From a checkpoint of a small transformer trained on Wikipedia.
Size: 13 layers, width 128, 4 heads of 32 (1 for keys and values), MLP 512 squared ReLU, 2.86M parameters.
Each number is 128 + 24 x the weight over its row's rms, rounded and kept within 0 to 255. Layers, rows and columns count from 0. The size above them is the row's rms in percent of the matrix's.

# layer 4 MLP up, 512x128, rms 0.24, rows 395-421, columns 0-127
size [ 95  88  18 123 114 111  99  98 112  95 114 104  87 100  99 104 109  92  96  91 103 102  97  79  87 117  84]
[[161 115 133 151 127 143 129 124 110 121  75 117 136 121 115 168 142  87 145 104 112  87 100 131  77 158  93  88 141 131 152 157 100 146 123 124 100 169 124 141 123 181 130 124 182 128 125 120 155  80  95 173 139 139 133  93 154  93 150 106 129 107 129 117 100 146 109 120 124 169 115  65 149 141 121  88 128 134 157 116 102 153 133 148 108 110 145 135 145 152 143 109  96 142 120 140 104 136 171 145  88 126 124 133 135 118 122 138 139 144 105 132 124 161 119 113  94 191 101 122 145 157 107 104 144 105 113 137]
 [149 144 127  83 151 158 119 151 144 146 117 176 109 146 121  84 123 143 134 156 137 149 136 159 130 168 119 114 141 118 115  97 101 110 146  95 151 130 144  83 166 155 111 107 111 116 156 119 131 192 154 158 100 130 168 155 114  99  86 128 139 157 122 101 118 147 127 133  98  88 169 137 112 127 139 126 107 108 101 142 145 107  91 154 146 130 104 137 151 131 144 101 141 113 122 131  79 128 134 158 121 161 136 138 166 120 167  90 129 115 108 132 131 136 130 183  99 123 100 183  95 159 165 127 116 160 128 113]
 [118 143  88 153 118 139 132 125 138 129 104 130 111 167 156 128 142 145 118 122 136 132 132 107 128 141 148 102 124 154 138 139 146 128 161  99 185 155 125 162 149 140 111 143 129 139  87 127 112 120 166 133 114  77  80  91 135 148 161  69 156 103 137 132 136 149 154 141 117 161 146  84 160 118 142 109 108 155 135 177 133 105 159 107 151 122  94 147 156 137  91 114 137 142 168 130 122  99 136 105 149 104 158 107 151 139 122 118 124 153 114 122  77  77 140 139 116 112  84 174 119 139  93  82 148  93 145 140]
 [159 141 157 129 122 174  96 154 115 125 143 116 101 114 129 135 111 115 115 137 101 154  89 131 111 168 118 150 159 169 113 136 106  90 149 115  88 146 140 157 118 117 116 113 138 137 156 143 128 151 159 154 117 106 153 128 163 166 135 132 133 156 122 145 120 146 146 140 148 136 133 108 167 113 176 151 131 147 181 134 137  90 161 146 139  92 126 129 110 122 115 180 157 157 101 108 118 143 125 154 115 109 129 143  99 111 129 135 167 114  73 128 140 107 118 155  31 144 132 126  82 124 121 126 135 112 143  92]
 [115  90 132 126 142 187 147 119 144 147 115 152 124 104 109 134 180 152 133 100 115 172 120 162 119 137 135 148 158 144 115 108 122 102 151 158 128 172  97 104 123 116 145 121 144 154 131 122 155 147 140  94 147  87 102 128  79 124 165 123  98 121 170 109 131 127 153 135 157 109 166 149 160 153 164 134 141 127 145  86 113 162 165  80 164 133 124 111 109 142  64 101  83 144 152 107  87  89 116 147 141 125 106 138 105 131 114 139 112 110 120 125  99 118 118 111 147 127 107 116 117 161 144  87 103 111 135 110]
 [112 130  78 184 155 159  88 160 109  87 143 101 126 123 150 105 132 114 120 156 119  98 138  86 135 134 138 125 102 151 139 125 124 114 149 181 104 149 180 131 144 130 122 123  96  88 137  81 142 100  98 111 134 128 153 138 110 134 126  99 146 137 111 134 136  95 105 147 124  94 110 137 179 122 129 156 125 132 127 125  88 116 141 107  90 105 155 126  74 117 126 139 153  85 117 102 120 140 188 154 117 117 147 161 165 151 154 117 187 158 108 125 131 132 111 141 141 130 114 146 133 121 158 124 139 148 147 166]
 [142 126 119 124 157  72 133 160 136 154 139 116 124 121  89 128 119 148 138 136 147 121 140 111 122 161 142 151  90 123 146 179 108 122 112 106 104 121 114 161 114 141 168  77 106 133 120 164 124 185 121 120 134 128 150  73 134 115 121  58 121 141 112 130 121 174  90 109 123 153 112 109  84 127  86 155 147 148 128 176 136 145 116 165 159 119 153 124 113 130 107 154 126  80 150 126 119 145 123 103 101 155 149 135 140 138  95 103 141 150 130  77 135 103 123 109 118 153  89 129 141  84 112 136  97 109 138 113]
 [108 150 109 137 146  91 109 134 120 132 146 109 185 140 174 113 122 135 143 169 126  95 118 180 125 139 109 107 147 117 104 109 107 146 168 150 112 160 123  96 110 143 136 114 125 175  97 146 156 126  86 138 131 124 103 125 154 107 134  98 141  95 106 124 136  96 155 136  88 115 111 126 163 151 147 133 168 128 131 100  80 112 133 113 189 138 104 134 113 128 179 140 117  99 114 125 106  78 124 124  88 101 165 114 143 122 126 148 127 141 118 156 112 148 107 142 126 124 112 117 134 117 115  96  88 122 154  57]
 [116  96 142 149 139 130 137 131 144 104 126 104 143 122 132 136 136  67 117 160 100 125 130  97  90 146 139 113 115 149 145 162 138  95 140 102 133 142 123 172 139 127 161  81 178 128 141 110 141  88 113 133 155 127 106 124 125 101 149 141 143 136 152 171 139 128 104 153 106 119 140 103 177 136 137 159  83 168 154 156 130 142  98 149 129 125  90 143 114  94 167 168 139 180 106 138 139 121 119 122 125  94 153 144 145 137 119  66 141 115 173 112  91 102 126 127 126  93 124 119 120 165 159  86 164 123 152 118]
 [ 95 115 148 156 163  81 135 146 187  95 134 113 122 114 114 137  94 104 148 166  97 110 160 139 116 168 107 170 138  76  99 150 180 140 104 111 132 159 106 129 165 135 148 152 158 109  85 113 140 131  83 115 118 152 123 102 130 136 115 130 106 163 103 139 136 136 136 112 134  94 144 131  94 137 166 142 120 123 103 127 121 118 150 159 146 107 144 130 132  87  83 112 152 134 109 121 125 142 153 140 143  75 153 123 122  91 143 119  97 140 139 151 159  94 121 122  88 139 100 163 110 115 102 142 124 105  95 105]
 [144  89 177 155 139 186 131 142 142 103 132 157 117 134 136  99 113 100 138 152  89 127 113 130 124 118 117 138 165 143 152 152 142 117 145  84 127 140 113 112 136 103 108 173 117 116 147 110 156 132 135 116 125 156 124 133 135 143  79 128  97 134 125 172 121 159 164 125 139 168 147 159 117 125 111 142  71 149 121 120 131 147 103  99 127 139 117 132 138 148  64 153 140 121 122 121 183  71 132 150 159  96  98 147 110 167 130 113 194 113 119 136 141 141 118 156 105 137 108 139 128 131 120 130  86  80 148 133]
 [125  96 102 129 129 142 143 138 143 120 147 127  92  97 109  75 146 156 140 107 148 178  93 124 137 136 153 133 160 108  93 122 125 122 144  79 111 121 123 146 187  88  92 142 158 133 126 127 128  82 165 148 119  82 102  93  91 167 123 155 112 127 143 115 177 133 124 158 131 132 152 148 143 126 113 127 133 148 142 155 158 139 131 120  92 108 128 129 107 163 132 145 153 144 163 161  94 137 178 121 130 146 142 133 166 106 131 161 142 154  81 130 112  98 143 128 149 147  81 134 115 159  91 111 110 123 153 117]
 [205 151 147 164 132 109 125 105 115  82 133 106 157 117  78 142 133 142 180 126 144 140 125 100 129 123 126 159 116 141 122  98 172 103 105 153 122 135 141  92 130 128 118 133 165 159 110 167 121 106 150 107 162 146 144 143  94 126 143 135 102 135 144 126 105  98 154 157 156  93 121 123 118 133 127  99 120 169 145 132 145  97  99 159 170 156 141 136 137 198 109  94  94 151 145 121 144 131 154 109 133 122 158  99 154 149 142 167 128 118 128 119 123 116  87 120 144 126 133 149 122 127 106 174 113 148 158  92]
 [134 143 153 104 180 108 154 141 130 151 140 132 130 151 124 118 131 125 155 102 152 128 137 122  97 101 124 132 121 128 189 137 112 133 130 148 233 130 148 113  95 107 151 122 122 164  91 146 127 135 130 149  97 143 156 129 130 142 121  97 186 151 141 128 129 104 123 124 114 129 120 110 151 131 123  95  96  98 116 142  99 128 112 154 119 149 187 110 134  95 144 112 146 118 125 145 141 153 150 124  95  81 106 145 199 146 153 136 134 121 128  93 106 100 162 131 147 108 116 132 131 101 116 169 108 118 112  97]
 [137 135 143 118 134 135 105 129 169 132 159 126  92 102 133 140 111 142 160 122 113 129 114 136 106 140 156 154 134  96 104 143 157 168 131 100 137  89 135 123 146 123 131 137 123 128 134  87  98 135 139 154 127  99 134 141 116 126  93 125  93 144 115 164 131 125 131 142 131 119 174  58 105 133 114  38 138 133 118 135 149 180 154  76  84 130 111 129 132  85 131 138  99 118 146 152 128  80 124 108 190 120 157 141 150 105 149 148 103 123 132 175 123 109 134 144 136 132 125 115 133 113 130 140 124  64 140  99]
 [121 128  84 122 122 158  82 166 131 128 119 104 120 113 136 106 159 139 126 112 119 141  84 137 111 161 107  84 179 147 110 154 108 115 117 121 170 146 166 132 147 127 121 109 143 174 105  87  70 132 144 152 132 115 158 120 138 113  82 124 147 107 102 123 115 139 133 134 123 137 122 135 155 179 114  95 144 139  71  93 102  90 121 147 133 170 129 120  80 111 125 107 135 115 153 127 133 149 143 122 136  97 114 130 122  98 140 135  92 136  90 168 118  73 162 128 101 136 152 150 128 146 140 149 131 152 171 111]
 [123 113 159 145 131 174 127 136 110 125 135 150 151 139  86 110  95 141 154 159 114 125 153 159 133 150 103 106 141 113 123 136 115 137 142  94 161 114 139 132 113 135 179 135 134 117 113 133 167 118 158 129 100 125 106 109 158 114 149  75 170 145 124 173  85  98 155 169 150 131 122  90 137 142 132 116 157 152 131 156 129 129 128 124 128 129 118 122 135  92  89  95 111 155 109 105 131 159 106 119 158 116 104 135 149  93 178 134  92 122 115 137 120 142  84 124  88 160  82 108 172 104 157 158 122  74 161 106]
 [108 133 140  95 145 129 129 162 123 149 117 120  99 135 139 117 132  90 122 136 125  86 105 172 148 111 127 107 166 126 152 155 132 116 167  96 118 145 127  98 121 115 151  90 126  87 134 108 126  95 122 140 161  99 131 133  95 110 148  90 148 165  51 154 141 122 128  98  90  91 100 144 108 104 116 119 130  51 148 137 109 151 114 153 104 109 161 130 131 112  77 125 116 155 124 124 138 123 116 144 127 163 149 114 161 162 104 103 119 151 131 108  80 121 141 137 101  80 151 142 139 142 137 100 130 147 163 135]
 [159 148 155 117 111 127 127 111  95 160 117 161 137 123 133 134 135 104 142 114 122  82 118 156 132 113 115 132 137 140 111 111  90 129 101 156 153 122 137 127 106 128 162 110 169 169 137 109 142 168 123 171 162  90 199 123 133 132 105 146 158 116 137 126 101 133 146 115 105 197 131 134 155 147 182 159 170 150 101 130 144  83 118 103 141 135 133 141 111 169 116  96 116  89 136  87  99 127 151  85  91 149 156 115 146 141 117 142 130 119  94 137 105 119 154 169 116 143 131 120 169 152 141 105 104 131 135 122]
 [142 144 146 173 118 155 130 133 125 115 122 178 141  86 149 130 180 110 127  91 150 112 100 125 141 134 175 177 118 135 137 120 133 132 117 128 144 115 132  99 165 134 154  99 114 103 120  99 127 107 128 176 134 120 168 155 152 149 165 148 133 151 115 130  80  88 122 144 188 139 133 126 116 120 111 161 130 155 114 172 113  77 157 114 128 117 136 106 102 186 123  87 122 140 127 126 109  88 154 115 123 130 164 126 160 108 135  81 151 159  93 137 130 167  96 150 107 114 139 152 141 129 135 133 123 130 101 109]
 [ 99 117 127 146 153 151 118 159  82 105 117 118 144 117 149 107 121 111 136 180 108 140 149 115 114 149  80 110 142 124 122 151 133 140 135 166 202 121 149 130 104 115 145 136 179 156  85 172 119 129 127 162 106 137 100 101 141 117  93  93  80 140  81 145 129 164 119 110 138 150 106 107 147 113 123 151 123 176 105 143 126 134 102 146 107 145  97 139  96 118 137 140 137 134 137 131 130 122 106 108 121 162 145 174 155  86 140 120 156 126 167 107 106 133 119 155 102 152  95 130 142 128 135 114 157 155 166  87]
 [124 151 125  52 136 108 142 132 131 147 132 163 137  91  73 139 142 167 174 130 101 116  70 143 130 103 140 153 105  94 164 168 104 126 128 164  95 132 135 166 137 161 116 155  91 177 127 133 134 117 143  97 118 103 115 131 120  89 134 103 115 127 179 134 148 144 145 170 100 141 110 151  95 120 110 142  88 122 106 113 125 147 118 102 115 137 166 117 145 112 119 140 129 116 120 129 126 149 107  76 139 155 139 145 172 125 146  98 134  94  99 123 149 103 147 166 127 122 125 124  91 130 138 103 126  93 121 125]
 [126 134 133 148 156 191 191 123 136 151 121 108  74 116 135 140 109 125 146 128 142 121 116  97 150 148 140 133 127 107 167 123 113 106 121 124 142 165 128 109 145 100 135  98  86 116 158 120 107 145  89 120 138 123 146 178 145 135 122 101 118 126 143 179 132 145 128 102 186 105 180 127 138 129 116 140  97 128 125 112 151 149 106 102 115 153 174 130 147 124 106 123 147 139 165 180 104 119 100 100 119 106 140 129 152 132 101  69  84 104  91 113 106 164 101 161 141 102 149 121 136 134 164 125 126 139 142 135]
 [128 110  88 113 156 142  76 161 143 141  98 111 100 126 134  96 146 113 159 111 157 107  95 109 103 182 104  94 103 128 143 152 152 127  89 129 125 129 120 120 140 127 116 141 139  78 120 114 128 151 114 140 144 124  96 137 145  87 116 102 141 177 156 125 133 110 153 115 182 112 114  95 118 127 128 161 133  93 137 145 107 157 104 132 168 127 128 170 164 141  97  65 146 121 163 188 139 161 112 123 106 103 159 115 138 104 123 164 136 146 147 133 124 135 112 154  92  89 116 123 129 126 129  88 107 101 127 128]
 [156 123 101 155 133 129 134 136 105 112 160 133 127 116 134  94 144 141 122 131 126  93  90 151 175 120 137 169 106  91  67 101  94 131 102  96 131  82 129 167 159 125 178 144 142 128  98  72 101 123 127 101 124 155 152  93 142  93 116 131 106 151 118 116 130 139 115 147 136 127 165 129 133 144 121 126 105 154 152 133 134 128 104 135 127 125 146 142 131  77 118 122 181 118 158 133 100 124 106 118 122 136 132 164 163  84 159 112  97 127 105 160 146 146 103 183 150 167 104 119 103 131 131 180 112 123 132 102]
 [ 82 126 109 134 121 177 136 166 142 161 176 136 154 160 125  88 145 154 133 156 146 103 109 115 168 130 135 156 122 153 168 139 143  97 127 169 164 166 166 118 127 143  75 129 134 101 107 107 141 118 134 138 112 153 137 126  72 150 133 149 129 135 127 134 123 129  93 131 141 120  63 139 146 151 133 105  98  75 114 164 141 152 104 113 143 114 106 114 109 147 135 147 166 131 136 108 144 133 149 150 118 113 118  91 150 103  99 144  74 119 148  99 111 124  93 135 140 142  90 124 132 108 115 112 110 140 172 149]
 [ 95 119  98 119 129 141 113 167 174 138 155 141 105 158 131 101 119  96  85  99 113 166 139  99 140 103  79 134  95 127 104 123 113  77 104 133 172 143  98  88 155 151 109 137 116 126 142  93 138 133 159 129 155 139 169 143  99  93 121 127 114 109 109 128 115 148  69 127 133 157 170 136 136 135 132 118 138 116 100 126 137 113 189 140 121 151 154 165  94  94 132 152 125 159 157 133 139 107 130 155 151 124 149 106 134 117 130 156 110 130 129 130 132 121 120 159  90 147 139 133 147 150 177 156 167  89 162 131]]
# layer 4 MLP down (transposed), 512x128, rms 0.222, rows 395-421, columns 0-127
size [ 94  94  28 105 112  92 100 104 112  97 109 104  89  98  97 108  93  97 101  92  95  98  95  80  90 103  89]
[[140 150 128 156 145 132 162 126 138 109 141 129 145 174  91 114  82 111 144  94 182 138 165 185 147 111 108 133  76 150 120 111  91 133  92 134 129  91 168 150 120 129 105 141 130 115 100 131 104 171 103  76 128 128 110 126 142 171 146 100 155 135 152 140 152  95 155 115 123 133 118 151 119 108  91 186  86 149 126 122 109 121  76 133 112 139 146 143 103 145 149 146  99 115 133 126 156 117 129 111 151 114  80 100 106 107 117 147 123 121  97 105 125 160 145  87 113 140 144 140 119 138 156 116 107 126 107 117]
 [133 131  88 129 180 132 119 133  95 133 160 138 131 111 125 159 124 151 151 152 104 136 112 144 163 141  83 105 119 143  99 114 128 121 134  93 126  95 108  80  91 135 146  84 128  93  87 148 135 136 124 141  93  98 126  98  87 121  82  75 115 124 111 113 119 116 129 126 124 114 137 157 124 148  91 145 159 120  95 163 144 138 145 125 163  97 140  98 144 114 146 107 143 133 132 125  50 130 154 125 145 110 122 127 131 124 151 121 109 105 107 143 131  52  92 143 112 137 107 168 134 125 130 113 117 130  88 169]
 [ 94 124 125 164 102 153 151 108 135 143 128 116 110  91 120 160 128 115 163 128 203 111 145  98 137 105 114 159 165  92 144 161 162  86 151 142 103 167 136 128 172 117 113 124 116 105 119  93 112 138 103 119 119 141 130 120 116 108 156 173 127 165 151 158  84 108 121  69 129 124 120 129 165 108 106 103 128 124 139 123 113 117 120 137  82  83 155 156 140 158 140 149 136 117 123 132 136 146 127 109 132 146 139 160 157 141 148 129 100 130 117 118 158 109 104 123 151 133 186 129  86 109 133  82 107 107 156 148]
 [103 100 183 101 154 121 143 136 116 116  73 128 124 115 126 111 129 124 109 135 119 122 155 112 131  99 153  84  90  97 127 114 138 117 136 174 149 103 157 119 142 129  78 122 119 135 133 112 126 120 127 134 106 171 139 123 166 129 134 159 136 155 123 124 141 126 102 126 122  54 136 134 123 128  79 129 169 139 160 157 154 118 112  99 140 140 147  88 130 105 146  98 136 110 142 157 102 107 154 173  93 136 127  85 137 126 109 104 139 114 103 155 172 111  94 129 146 144 147 117 122 123  54 121 165 138 169 140]
 [146 145 119 152 130 118 116 128  98 124 115 100 100 128 176 132 145 141 118  99  89 129 128 168 171 136 116 131 115 135 130 126 160 163  94 153 118  80 153 153 138  91  82 167  89 122 133 145 116 112  80  87 205 138 163  90 109 152 109 123 137 122 104 123 109 145 114 140 137 156 114 158  61 114  94 111 122 149 129 100 148 120 114 162  87 132 137 137 137 143 144 177 110 140 173 112 118 121 130 146 124  97 123 133 123 130 167 114 133 156 109 163 113 120  97 155 103 124 131 139 135 148 115 118 117 153 103 151]
 [133 159 174 110 153 160 162 125  91 116  89  99 156 124 126 105 136 112 103 150 126 128 124 135 117 157 129 143 115 106 133 116 153 120  89 153 133 138 150 130  63 124  85 130  93 145 101 138 173 116 179  47 118 155 110 148  99 125 160 142 161 113 110 115 141 135 172 174 101 136 141 144 118 168 157 142 158 133 140 111 151 124 137 118 114 135 111 170 129 142 139 110 135  85 138 144 147 158 143 172 118 136 134 117 104 149 101 129 124 115 128 145 157 145 120  97 116 154  95 139 123  94 104 110  86 136 119 100]
 [147  97 118 134 139 133 125 161  86 137 170 123 142 181 166 150 123 134 130  87 155  97  90 120 124 165 114 123 107 157 134  81 127 158  89 137 144  97 117 149 113 119 129 133 165 127 112 153 150 135 132 120 102 165 149 125 149 125 136 103 158 167 163 105 100 121 128 120 159  84 130  97 127 113 101 148  91 120 152 131 134 135  92 145 111 130 128 166 172 130  76 149 120 111  76  88 120 150  96 101 129 167 163 137 113 158 146 119 124 141 173 122 130 147 130 127 154 114 109 142 121 146 187 106 110 120 139 125]
 [160 193 103 154 167 131 118 140  96 145  94 139 123  90 150 154  82 128 128  97 173 102 158 160 133 143 145 116  83 127 121 134 143  92 132 119 129 128 111 146 151 138 157 130 147 124 105 141 107 154 131 141 106 110 132  82 123 126  67 142 185 129 113 129 112 140  92 147 122 141 153 151 103 175 130 146 130 139 117  90 128 138 108 151 127 107 130 154 112  84  93 123 134 116 108  91 151 115 117 114 164  83 139 136  86 103 102 146 140 156 146 104 131 160 121 138 127 163 133 183 104 138 115 107 102 123 145 125]
 [171 114 154 178 171 110 142 137 121  98  81  95 165 156 154 131 121 161 142 103 134 120 125 122 148 159 170 122 119 132 136 165 138  75 155 104 128 107  95 111 118 101 125 130 137 118 128 124 136 158 141 119 139 125  94 138 117 159 133  97 146 160 104 130 112 147 121 141  93 104 113  99 108 144 129 131 161 143 135  76  78 127 137 115 148  86  99 137 139 131 125  95 127 139 103 144 157 168 130 161 141 137 140 159 159 133 148 105  86  91 147 159 128 120 122  98 113 120 106 108 100 123  99  62 136  95 125 164]
 [ 75 166 125 121 155 111 123 150 147 115 123 135 119 122 157  97 137 123 137 123 164  86 172 130 140 107 166 115 143 115 124  99 116 148 103 142 176 128 118 107 147 146 120 100 142 181 114 161 134 155 178 131 144 163 165  79 126  88 107 136 175 108 135 116 148 127 111 138 126 143 145 127 139 131  82 127 131 146 150 130 173 135 117 111 137 149 115  89 116  91 145 153  91 137 115 112 142 164 119 152 138  96 148 146 117 137 140 141  84 174 118 108 155 165  99 139 159  98 119  96 106 117 125 132 129  66 137 125]
 [119 156  88 129 145 106  69  99 123 121 159 131 145 109 136 104 132 139 114 111 102 156 126 166 130 193  70 126 140 129 130 164 165 150 114 125 110  92 162 141 144 148 108 128  81 148 153 125 127  74 133 201 146 137 111 104 132  93  98 140 165 139 111 136 108 135 112 138 116 139 129 143 118 124 143 176 136 130  97 122 108 129 120  83 131 108 145 127 165 148 101 164  86 145 146 129 100 108 124 110 128 172 110 116 111 106 131 129 126 140 154 166 152 107 105 153 162 142 111 147 132 129 133 102 125 124 111 170]
 [134 133 120 101 100 146 173  74 131 152 111  69 136 161 130 111 132  91 114 110 160 159 143 123 120 113 147 122 110 142 108 129 129 157 150 126  70 151 113 121 107 115 183 132 106 107 129 134  95 107 127 158 106 107 132 164  91 114  83 157 174 140 128 129 138  95 117 136 137 126 110  93  83 111 100 107 118 142 147 154 124 121 124 140  99 105 114 129 123 142 156 135 162 131 145 109 137 120 170 111 135 145 135  90 102 117 134 110 143 129 101  97 113 149  92 161 160 132 134 181 114 164  66 141 120 105 124 160]
 [171 132 135 147  64 119  69 107 158 147 126 111  85 122 153 175 119 157 128 120 136 152  88 146 113  72 136 143 120 126 137 126 152 118 121 134 148 168 120 150 105 162  96 118  95 151 111 143 148 111 133 141 119 164 106 176 136 179 110 149 109 163 124 150 119 164 110 109  70 130 136 107 108 146 128 129 113 139  88 114 114 131 105 110 137 186 133 170  90 140 116  88 135 123 153 123 114 104 145 153 129 151 139 113 174 132 154 140 158 132 118 106 142 125 139 121 151 107 130 104 142 139 168 121 144 122 142 145]
 [136 161 121 106 133 115 139 123 100 154 131 101 132 136 118 152 111 125 104 133 151 187 126 138 174 136  99 173 118 165 187 139 147  82  87  97 135 128 108 160 120 135 122 177 120 113 105 112 106 120 129 171  95 131  93 139 120 144 142 154 131 138  77 117 122  84 151 139  78 107  95 140 115 104 125 161 176 143 142 111 122 122 123 114  66 136 124 121 103 140 180 152 156 127 150 125 139 119 134 120 102 142 104 106 145 120 129 120 155 129 114 120 136  91 179 104 120 138  84 124 107 121  99 143 141  95 141 121]
 [105 101 185 114 139 144 181 116 146 146 128 106 132 147 113 125 142 170 129 117 161 147 146 166 135 137 141 116 105 127 136 174 150 110 122 120 153 119 102 114 138 144 127 142 150 121 175 184 139 146 123 109 131 179 157 146 141 149 134  93 108 137 126  70 131 127  83 115  99 111 165 115 157 130 109 138 111 143 144 176 118 116 132 133 142  92 119 132 128  79 133 144 100 113 146 107 100 110 162  92 158 109 139 124  90 132 144 159 136 124 109  96  96 127 186  95 121 129 175 116 152 118 133 163 134 112 100 156]
 [145 148 132 111  76 165 103 151 109 125 113 157 151 162 128 130 185 105 119 122 134 154 149 159 148 147 151 117 156 147 109 136 150 122 110 150 120 126 131 117 116 134 121 112 144 126 127 131 153 114 159 142 143 124 170 173 103 109 124 116  97 176 135 186 148  94 106 116 103 130  98 128 131 101 109 141 178 102 133 144 121  94 131  97 134 151 156 137 143 108 105 110 136 109 153 112 162 120 157 139 121 124 122 111  98 114 114 128 138  85 167 136 187 163 175 131 153  92 111 127  97 132 125 133 181  97 176 154]
 [109 136 113 104 127 111 126 183 174 136 103 134 133 109 158 101 167 125 155 163 148 125 171 125 146 126 153 156 113 151 125 141 128 136 125 111  85 114 138 148 102 122 108 152 121 135  93 107 136 131  67 144 135  99 110 136 166 137 155  81 159 170 134 118  94  71 146 112  94 115 113 141 113 139  98 132 128 113 111 118 133 135 102 138 121 114 127 109 148 123 144  86 106 113 108 122 134 141 122 124 115  96 194 154 141 139  61  54 145 130 134 124 155 129 122 104 109  93 110 144  96 154 114 113 124 140 147 114]
 [135 137 136 114 134 138 142  93 133 130  94  92 134  99 105 124  58 106 141 122 149 132  73 107 103  74 128 115 132 131  89 129 114 134 123 132 128 129 131 144 147 112 133 144 151 144 152 117 129 100 167  99 152 186 157 130 149 131 137 143 110 126  97 142 107 109 164 101 112 129 151 147 109 157 140 175 103 118 153  99 108 114 172  90 114 118 118 146 119 108 134 179  61 106 107 140 140 135 103 165 127 148  98 124 150 131  96 101 168 109 119 155 116 113 158 112 136 162  81 135 108 116 130 142  87 160 126 123]
 [149 109 127 143 140 128 103 160 133 116 143 140 165 126 118 107 148 155 101 124 160 108 165 168 147 185 169  99 103 139 115 125 173 155 167 141 123  98  97 112 101 126 125 140  97 106 106 151 116 119 141 114 153 151 118 109 138 161 100 128 121 111 124 157 166  99 120 156 132 154 143 158 104 144 148 188 127  96 147 127 136 150 145 113 159  83  99 134 140 108 100 153 141 153 116 174  97 130  89 112 161 151 124 116  96  87  83 135 110 131 137  70  99 144 131 116  98 112 139 107 147 153 142 135 128  94 122 142]
 [158 123 123 142 152 120 126 162 161 133 117 189 129 176 147 109 112 155 121 119 139 144 130 187 114 162 143  72 133 123 101 132 134 161 104 154 125 122 120  97  95 155  84 118 134  95 115 150  79 164 112 142 104 133 110  92 135 158 129 109 116 125 138 103  72 100  70 130 121 143 157 128 120 115 128 153 148 152 136 138 141 158 123 123 122  98 139 114 140  90 121 174 173 130 141 102 141 137 123 137 152 116 124 114  81 126 104 115 114 104 148 131 119 148  99 118  86 132 149 140 159 139  99 118 178 101 100 125]
 [ 98 121 129 122 128 149 119 132 112  92 106 134 115 129 120 113 132 140 109 102 160 206 127 171 136 104 107  93 104 148 141 175 137 114 121  94 106  79 104 114 117 101 144 119 105 144 100  75 100 134 136 147 170 136 132 156 157 122 107 133 114 166 119 107  96 139  98 173 126 128  94 117 125 112 127 104 152 164 141 130 132 121 111 150 147  53 136 131 119 106 153 145 148 132  92 122 134 116 121 126 124 165 121 100 141 157 126 137 125 162 139 152 140 164 134 161 126 139 150 167  85  93  99 128 113 167 114 165]
 [137 119 109 130 178 153 111 159  55 118  80 112 175  95 143 139 154  90 125 115 114 130 156 121 135 137 163 161  99 126 119  91 115 116 154 124 147 124 126 142 149 136 114 121 119 164 137 162 104 114 136 108 127 117 140 132 128 163 174 141 124 104 144 174 115 113 158 125  87  66  94 126 165 157 128 125 132 143 123 151 151 139 154 120 132 132 104 162 122 107 124 112 124  73 108 113 128 145 125 185 135 135 131  98 154 114 126 170 136 161 138 193  97 146 114 159 159 115 135 115 136 133 118 152 125 131 146 121]
 [136 113 139  90 102 119 113 130 112 108 145 157 135  84 100 138 148 104 107 132  64 106 145 118 126 156 129 146 146 123 118  92 150 129  79 139 139  80 154 123 133 138  97 120 176 152  90 163 101 140 101 186 106 109 132 116  95 131 165 116 128 138 152 120 173 129 114 158  91  93 100 130 103 113 115 111 151 127 130 173 142  88 108 136 115 155 131 117 137 153 160 127  85 117 165  79 105 141 112 150 134 131 146  89 109 129 157 132 156 114 125 121 148 130 137 147 110 140 143  97 178 114 110  98 109 140  94 125]
 [113  92  90 119 162 114 157 107 138 110 126 111 109  94 128 118 110 105 160 157 100 153 136 133 130 121 129 158 139 117  83  83 117 139 164 134  75 137 180 119 146 118 137 123 124 141 124 124 134 119 172 119 160 178 123 151 107 106 161 153 182 117 116 119 109 119 106  90 109 130 105 164 147 119 156  68 143 165 145 114 135 114 146 138 122 134  97  86 145 140 136  75 123  69 161 140 119 123  88 131 116 138  99 131 155 159 110 161 146 120 106 171  99 129 139 124 129 112 138 123  94  92 119 127 116 133 110 138]
 [ 76 159 173 139 101 116 124 132 175  76  95 155 144 120 131 142 124 119 159 118 161  87  98 143 170 112 160 111 122 149 130 183 128  86 143 129 124  94  99  91 114  97 106  84 169 167 142 147 116 156 132 115 101 167 161 118 180 129 122 152 113 146 156 109  96 112 141 112  79 111 117 156 115 157 116 135 127  98 148 117 175 171 134 130 145 123 120 142 141 118 147 145 148 121 100  83  90 138 143 135 146 110  90 124 122 149  93 133 141 102 121 116 146 133 118 118 133 119 135 141 116 141 143 137 135 147 114 122]
 [151 108 181 100  75 124 154 147  97 143 129 155 157 104 111 132 124 142 115 146 153 148 160 111 122 110 115 115 122 178 140  93 147 137 133 124 103 123 157 182 134 129 104 155 107 128 103 145 101 167 114 124 145 152 143 185 161 155 123 128 110 148 108 118 151 100 167 133 116 124 116 129  71 137 133 143 109 153 123 101  99 142 161 116 135 120 119  91 122 110 150 161 167  61 117 134 111 173 137 122 133 140 123 103 129 160 144 170 160 107 145 158  83 149 149 148 139 141  83 135 121 141 127  98 126 127 148 129]
 [141 129  83 122 158 158 139 200 113 130  67  93  96  93 111 120 136 133 158 130 136 179 136 176  98 137 100 108 128 121 154 109 145 130 146  75 108 138 110 143 110 156 110 119 112 143  95 149 107 148 140  99 145 173 130 144 157 159  78  93 135 158 112 134 103 109 116 135 154 137 129 132 149 122 121 137 138 144 105  98  98 147 109 152 128  94 109 118 142 143 130 124 171 125 117 138 165 155 119 112 154 121 121  85 133 145 144 100 134 140 118 111 110 151 185 162 131 175 135 127 109 135 107 138  92 125 100 130]]